Weights of a small GPT-style language model, trained from scratch on English Wikipedia.
Size: 9 layers, width 192, MLP 768 SwiGLU, vocabulary 2048.
Training: a variant of SOAP for these matrices, 2273 steps.
Each number is 128 + 24 x the weight over the matrix's rms, rounded and kept within 0 to 255. Layers, rows and columns count from 0.

# layer 3 MLP gate, 768x192, rms 0.128, rows 721-737, columns 128-191
[[127 100 108  90 144 141 138 106 184 130 160 130 116 155 119 184 114 152  99 164 104 145 115 140 177 135 124  79 139  89 107  93 142 129 127 173  83 165 124 115 117 140 162 120 156 113 106 112 160 132 107 124 148 114 136 136 149 139 128 140 128 154 101 144]
 [134 103 102  76 115  95 176  76 108 139 129 136 135 120 101 175 153  66 110 151 118 131 161 148 114 109 148 109 110  73 153 121 155 130 152 173 145 111  88 148 124 128 102 162 123 179  90 102 154 137 125 134 113  88 135 144 158 126 101 103 116 170 136  77]
 [ 92 133  97 112  86 126  46 165 138 110 134 116 116 143 143 153 133 107  88 156 128 104 116 115 135 131 143 113 107 132 144 143 128 151  92 129 105 147 126 144 129 138 158 142 120 101 138  93 129 125  98 119 104 160 171 122 147 135 109 179 117 158 110 173]
 [180 185 114 130 137 173 101 165 155  87 120 123 140 158 155 115 134 156 131 165  98 110 133 127 127 125 127 125 156 119 118  96 104 140 132 168 125 154 162 105 152 117 122 109 131  96 129 113 125 109 128 129 131 141 129 110 127 112 137 135 123 133 129 148]
 [151 151 138 105 115  92 115 107 131 147 101 117 142 137 153 104 180  88 126 170 141 108 131 102  97 104 142 109 103 105 129 113  96 136 105 163 139 102 129 139 123 180 145 127 101 128 104 106 126 114 141 169 130 142 137  94 112 166 155 143 119 125 126  88]
 [151 142 124 162 156 161 167  99 158 146 154 107 154 123 111 121 116 111 146 102 125 137 108 147  89 113 131  88  75 144 109 135  61 117 133 118 159 153 128 121 141 167 143 125 112 112 128 161 128 135 186  75 120 133 104 126 101 130 112 160 129 139 166 125]
 [128 131  96  79 136 152 107 120 141 143  89 105 156 117 115 129 142 125 128 143 146 148 129 151 106 138 125 129 122  79 116 114 152 111 139 130 132 151 138 137 159 142 155 132 126 127 140 161 103 116 149  87 129 145 142 165 159 167 137 113 109 118 139 117]
 [128 136 156 102 121 103 152 131 149 142 161 128 163 105 128 108 154 104 118 126 116 137 130 131 182 107 154 108 159 168 141 104 141  96 128 153 160 129 117 137 150 187 132 104 122 153 124 104 169  91 132 136 135 129 140 138 156 138 125 154 113 128 127 110]
 [126 132 149 121 115 140 147 168 147 123 191 121 151 114 185 123 108 127 142 147  95 107 150 138  99 152 139  93 142 133 147 121 113 120 130 113 139 137 134 101 147  88 166 146  99 130 143 148 196 118 128 210 110 131 117 173 140 127 153 132 121 164 117 104]
 [146 153 124 155 141 159 138 120  99 142 127 149 123 155  73  97 170 149 116 106 141 138 127 166 125 154 164 104 146 141 133 126 116 137 116 119 144 110 136 131 166  78  99 124 137 137 147 130 125 167  78 152 135  99 155  77 121 143  83 163 121 128 126 119]
 [ 94 101 143 138 154 116 108 143 166 128 106 135 156 130 125 128 112 140 119 118 132 125 138 123 125 136 133 140 150 155 155 111 117 134 106 121 113 114 151  96 121 139 119  64 136 163 137 108 141 149 137 157  99 123  94 118 151 100 100 175 106 113 124 105]
 [126 129 134 169  84 143 137 102 146 109 131 137 139 112 135 120 125 124 131 173 128 142 143 124 125 146 128 152 154 122 161 118 104 109 139 142 160  92 144 112 148 202 122 116 144 127 146 112 123 146 116 144 112 147 118 122 118 100 114 102 105 127 121 153]
 [143 142 151 131 107 116 110 114 152 145 136 120 130 129 104 122 178 144 106 139 108 138 121 134 106 133 131 111 114 142 108 106 105 150 133 125 110 157 138 138 120 151 150 103  93 151 119 115 108 128 107 130 143 128 146 114  89 105 152 144 127 117 148 128]
 [124 152 136 112 127  81 140 131 106 110 119  99  91 156 119 109 164 144 122 168 191 135 112 124 121 101 137 153 130 132 180 112 142  89 105 161 161 150 114  97 138 145 160 117 106  96 167 135 160 119 142 118 129 136 118 132 136 124 152 112 128 120 158 119]
 [131 116 111 125 124 148 108 138 110 162  86  89 118 130 132  79  86 115 140 141 146 127 107  84  88 120 118 124 131  90 135 118 107  96 126 127 114 142 171 176 167 115 115 144 151 119 109 142 125 125 124 135 119 132 119 121 145 150 114 119 128 147 126 115]
 [145 113 139  98  96 107 159 143  85 149 124 128 144 129 121 139 146 104 101 144 144 135 115 110 142 132  69  96  89 160 157 120 104 136 132 110 173 133 141 159 171 148 159 126 125 122 157  84 104 137 101  98 136 138 142 144 131 135 126 135 135 114 145 131]
 [119 150 133 130 120 133 140 113 106 124 149 110 153 107 100 140 127 157 116  86 148 128 141 144 155 142 119 104 115 156 154 163 136  89 133 113 105 162 134 104 135  98 160 103 143 149 106 105 170 165 118 151 173  95  82 155 120  74  97 149 108 136 142 170]]
# layer 3 MLP up, 768x192, rms 0.126, rows 721-736, columns 128-191
[[121 122  66  94 124 146 112 170 110 147 128 110 139 127 125 131  87 157 114 137 109 120  94 158  72  96 118 131 136 117 130 112 154 143 159 140  72 146 120 134 113 126 144 145  99 101 143 138 114 118 117  90 147 129  99 128 104 130 144 140 147 107 164 123]
 [ 90  71 134 144 147 164 108 126 135 113 169 100 106 165 161 140 144 181 137  88  98 127 157 116 120 115 125 171 135 117 111 145 125 110 141 134 162 108 137 120 114  92 113 153 123 125 150 151 160 106 194 150 168 171  99 101 168 112 158 101 102 118 105 190]
 [109 116 126 147 130 137 122 122 132 118 158 105  74 112 124 127  99 120 143  83 136 147  88 119 128 118 148 128 108  99 126  94 129 113 125 156 144 113 127 118  89 138 123 135 166 142 116 113 120  93 114  88 147 107 156 169 148 130 118 136 103 124 147 153]
 [ 61  91 194  97 113 119 145 153 154 138 115 145  70 146 152 169 131 109 132  57 167 162 141 156 129 110 151 117 115 157 119 156 133 149 113 157 141 130 140 150 115 140 151  98 118 107 134 141  95 116 138 104 170  99 129 155 100 150 155 163  93 173  88  90]
 [110 155 107 127 156 116 139 152 127 130 132 139 155 117  85 140 107 140 165 157 138 129 102 111 159 166 135 129 132 115 118 148  75  81  82 132  84 127 128 131  77 115 130 124  99 117 139 138 146 145 113 143 105 147 111 160 129 140 102 138 142 112 167  97]
 [130 111  96 124  74 111 113 117 149 117 140 144 106 127 118 170 123  96 144 128 112 118 142 133 109 136 168 127 114 145 109 158 115  71 140 172  84 170 139 133 111 114 139 112 103  81 162 104 103 121  87 110 134 166 121 126 123 125 113 120 154 107 108 134]
 [151 115 113 179 108 147  85 115 113 123 126 107 137  98 133 146 118 172 119 148 128  98 150 112 145 160 113 114  91 128 169 132 102 155 150 113 128 108 125 138 129 134 101 131 148 125 151 111 155 109 147 111 106 106 100 164 131 153 142 144 127 174 122 128]
 [153 144 113 128 109 121 103 133 173 133 147  85 154  84 130 115 114 126 140 139 124 165 123 120 152 109 114 128 157 118 101 113  90 129 146 186 110 152 154 138 130 137  81 128  95 132 129 105 130 137 122 135  91 111 138 174 126 125 120 141 104  89 139 140]
 [154 132 111 151 141  86 144 139 128 133 155 145 126 188 136 113 108 123 132 181 110 120 133  83 167 142 133  95 140 117 118 135 105 119 102 158 119 146  99 131 136  98 147  75 105 100 113 148 177 141 110 172 102 135 118 122 104 129 104 125 121 127 138 148]
 [102 116 149 134 115 108 134 147 106 112 122 115 186 126 167 101 110 105 105 118 137 128  90 143 158 111 122 168 117 101 144 143 139 115 172 126 122 172  88  76 160 125 138 146 157 138 136 103 112 107 165 117 136 123 108 147 115 127 134  70 136 120 150  54]
 [143 127 134  95 133 157 133 119 124 102 144  99 134 143 137  96 178 157 111 135 143 126 119 120  85 159 134 127 115 142 121 140 134 119 124  95 122 129 123 107 153 124  95  84 119 135 161 150 114 131 116 136 116 132 127 132  89 133 153 144  75 105 159  98]
 [ 86 131 134 109 136 130 147 131 106  97 112 168 138 116 117 123 136 130 143  84 121 127 104 110 150 147 119 116 102 102 136 129 116 146 112 135 145  89 101 104 107 142 132 114 117 155 120 134 112 150 141 152 112 110 144 132 135 169 135 113 114 107 151 132]
 [132 120 109 143 141 106 134 129 105 115 138 137  64 103 149 121 138 113 140  95 113 111 123 115 134 138 148 118 128 144 117 139 179  92 148 120 141 115  72 145 129 148 173 112 140 135 101 126 150 111 114  96 141 137 107 150 134 145 166 151 111 124 120 118]
 [156 148  87 114 133  99 120 183 154 105 119 157 114 144 116 111 147 154  82 116  90 134 167 160 170 156 135 117 149  87 133 143 130 129 154  97 128 137 113 177 155 130 149 127 128 138 126 125 203 121 126 132 126 118 133 117 126  80 135 150 121 137 148 150]
 [143 101 110 129 152 143  83 138 103 157 148 136 157 114 104 100  97 119 131  64 120 119 102 113 110 139 114 109 124 137 108 126 116 101 152 123 131 123 150 144  92 137 136 111 155 111 109 150 173 110 125 157 176 139 127 120 116 121 118 147 113  99 110 104]
 [145 181 148 134 128 151 127  90 140 109 108 117 148  97  81  86 149 172 105 103 104 138 132 133 104 108 142 157 108 140 147 142 114 153  97 106  98 124 145 133 171 158 126  87 134 164 130 114  87 129  95 179 144 137 126 113 152 117  79 115 108 159  99  97]]
# layer 3 MLP down (transposed), 768x192, rms 0.116, rows 721-736, columns 128-191
[[108 109 136 142 113 115 122 126 104 100 124 114 146 121 149 150 112 159 119 153 130 143 136  96 162 131 129 129 138 126 107 101 113  94 135 132 139 154 113 127 157 129 125  98 140 157 100 113 165 172 102 148 107 142 134 128 110 115 122  60 142 142 136 113]
 [117 130 119 117 128 146 110 131 121 125 143 158 106 107 188 142 147 140 107  90 173 122 132 113  97 128 147 144 126 145 126 145  94 156 110 110 132 144 147 114 155 119 126 130 104 116 146 121 131  97  89 112 185 119 166  86 142 141 129 112 131  93  98 118]
 [108 121  95  94 147 102 166 120 143  98 127 146 156 119 135 107 100 161 117 122 155 163 125  90 152 127 137 138 134 127 143 104 101 150 110 136 122 171 141 130 136 109 136 138 138 146  92 133 157 132 117 100 130 122 150 121 113 105 157 101 154 136 177 118]
 [130 126 160  95 132 120  95 149 142 151 134 162 114 157  98 119 123 138  93 132 166  76 140 105 128 172 107 146 154 152 155 117  90 160  92  93 142 136 154 107 133 123 129 152 147 149 118 158 153 169 136  98 178  46 118 101 119 156 119 141 150 117 146 117]
 [ 92  97 143  97 138 131 121 109 183 100 170 126 158 158 120  66  72 123 135 162 137 144  89 110 180 114 147  79 107 108 129  92 150 111 117 120 124 104 118 131 129 144 131 116  78 126 149 100 139 132 116 115 143  84 123  98 102 133 139 125  81 152 136 105]
 [102 148  86 110 143 156 155 138 166 161 121 141 136 112 117  98  97 134 137 130 169  99 156 114 145 110 145 162 142 169 102 117  93 141 121 145 121 127 147 137 152 152 116 122 143 136 118 146 101 115 101 126 142 133 103 170 138 112 149 166 152 151 103 170]
 [ 92 131 138 162 121 124 147 108 161 111 168 123 127 114 142 108 117 131 123 138 135 156 148 114 155 105  88 119 125 124 126 147  78 157 107 135 136  76 118 137 108 120 155 138  96 157 158 132 112 115 143 130 146 137 116 143 116 103 146 131 123 113 121 113]
 [134 157 141 105 133 129 151 158 119 120 104 149 108 148 134 116 129 120 112  99  95 106 142 149 132 166 113 124 121 124 155 134  92  98  90 126 107 125 156 161 164 138 155 142  90 136 117 144 158 136 130 116 108 110 117 129  90 147 181 115 110 142 100 149]
 [171  91  94 140 116 125 132 138 146  85 166 135 117 100 100 119 109 168 117 144 129 131 171 114 158 107 172 134 148 130 144 114 130 153 139 136 109 166  94 111 125 112 156 171  92  97 134 126 145 138 137 103  77  81 119 149 140 108 130 147 100 151 143 160]
 [146 152 126 158 133 158 120 104 134 138 169 141 114 118 142  88 155 148  54 118 125 116 132 165 126 130  82 114 116 146 103 101 127 133 149 142 157 105 139 120 129 120 159 185  66 113 107  92 143 132 146 148 162 113  72 124 115 147 168 112  69 168 134  95]
 [147 146  97  68 140 149 142 103 130 130 130  67 122 104 128 150 139 158 125 131 156 131 105 144 132 151  98 154 135 129 122 131 120  89 157 134 150 138 117 157 146 122 139 139 156 214 142 132 136 159 116 108 118 119  88  74 139 121 116 104  96 113  93 137]
 [109 134  89 113 110 154 128 138 126 101 109  96 135 148 100 150  85 178  90  96 137  89 154 104 132 152 132 168 141 147 123  92  96 125 151 189 131 117 104 143 103 175 134 164 180 112 170  97 117 114  99 133  88  95 100 130 152 101 129  96 141 117 129  95]
 [ 90 137 143 156 134 141 157 130 122 158 132 169 191 106 146 106 140  89 181 125 117 138 109 150 102 117 199  75 149 118 135 111 127  99 146 142 158 110 103 112 159 105 128 141 169 151 113 133 116 114 142 108  87 110 121  94 168 150 156 150 159 148 127 125]
 [109 145 150  80 140 129 104 150 109 117 142  64  98 129 146 118 150 132 110 141 125  89  94 137 134 115 149 117 124 214 161 121 136 125 135 115 111 103  98 150 111 101 139 148 112 163  90 140 113 132 135 156  93 160 162 119  79 119 117 124 133 210 100 157]
 [131 114  88 112 148 103 103  99 147 135 114 153 136 115 126 161  95 131 130  91 136 132 126 134 170 135 159 129 158 107 135 109 120 117  92 152  98 151 145 149 113 100 126 139 146 147 140 143 128 156 106 122 136 148 149 104 136 110  89 186 145 134 116 112]
 [ 88 111 160 129 146 163 138  94 128 128 140 166 115 100 203 134 152 127 141 113 127 125 103 113 144 119 151  96 171 120 119 142 110 117 160 154 112 121 123 106  92 155 144 177 126 156 174 124 122 150 149 132 147 140 124 134 122  99 151 168 145 138 172 118]]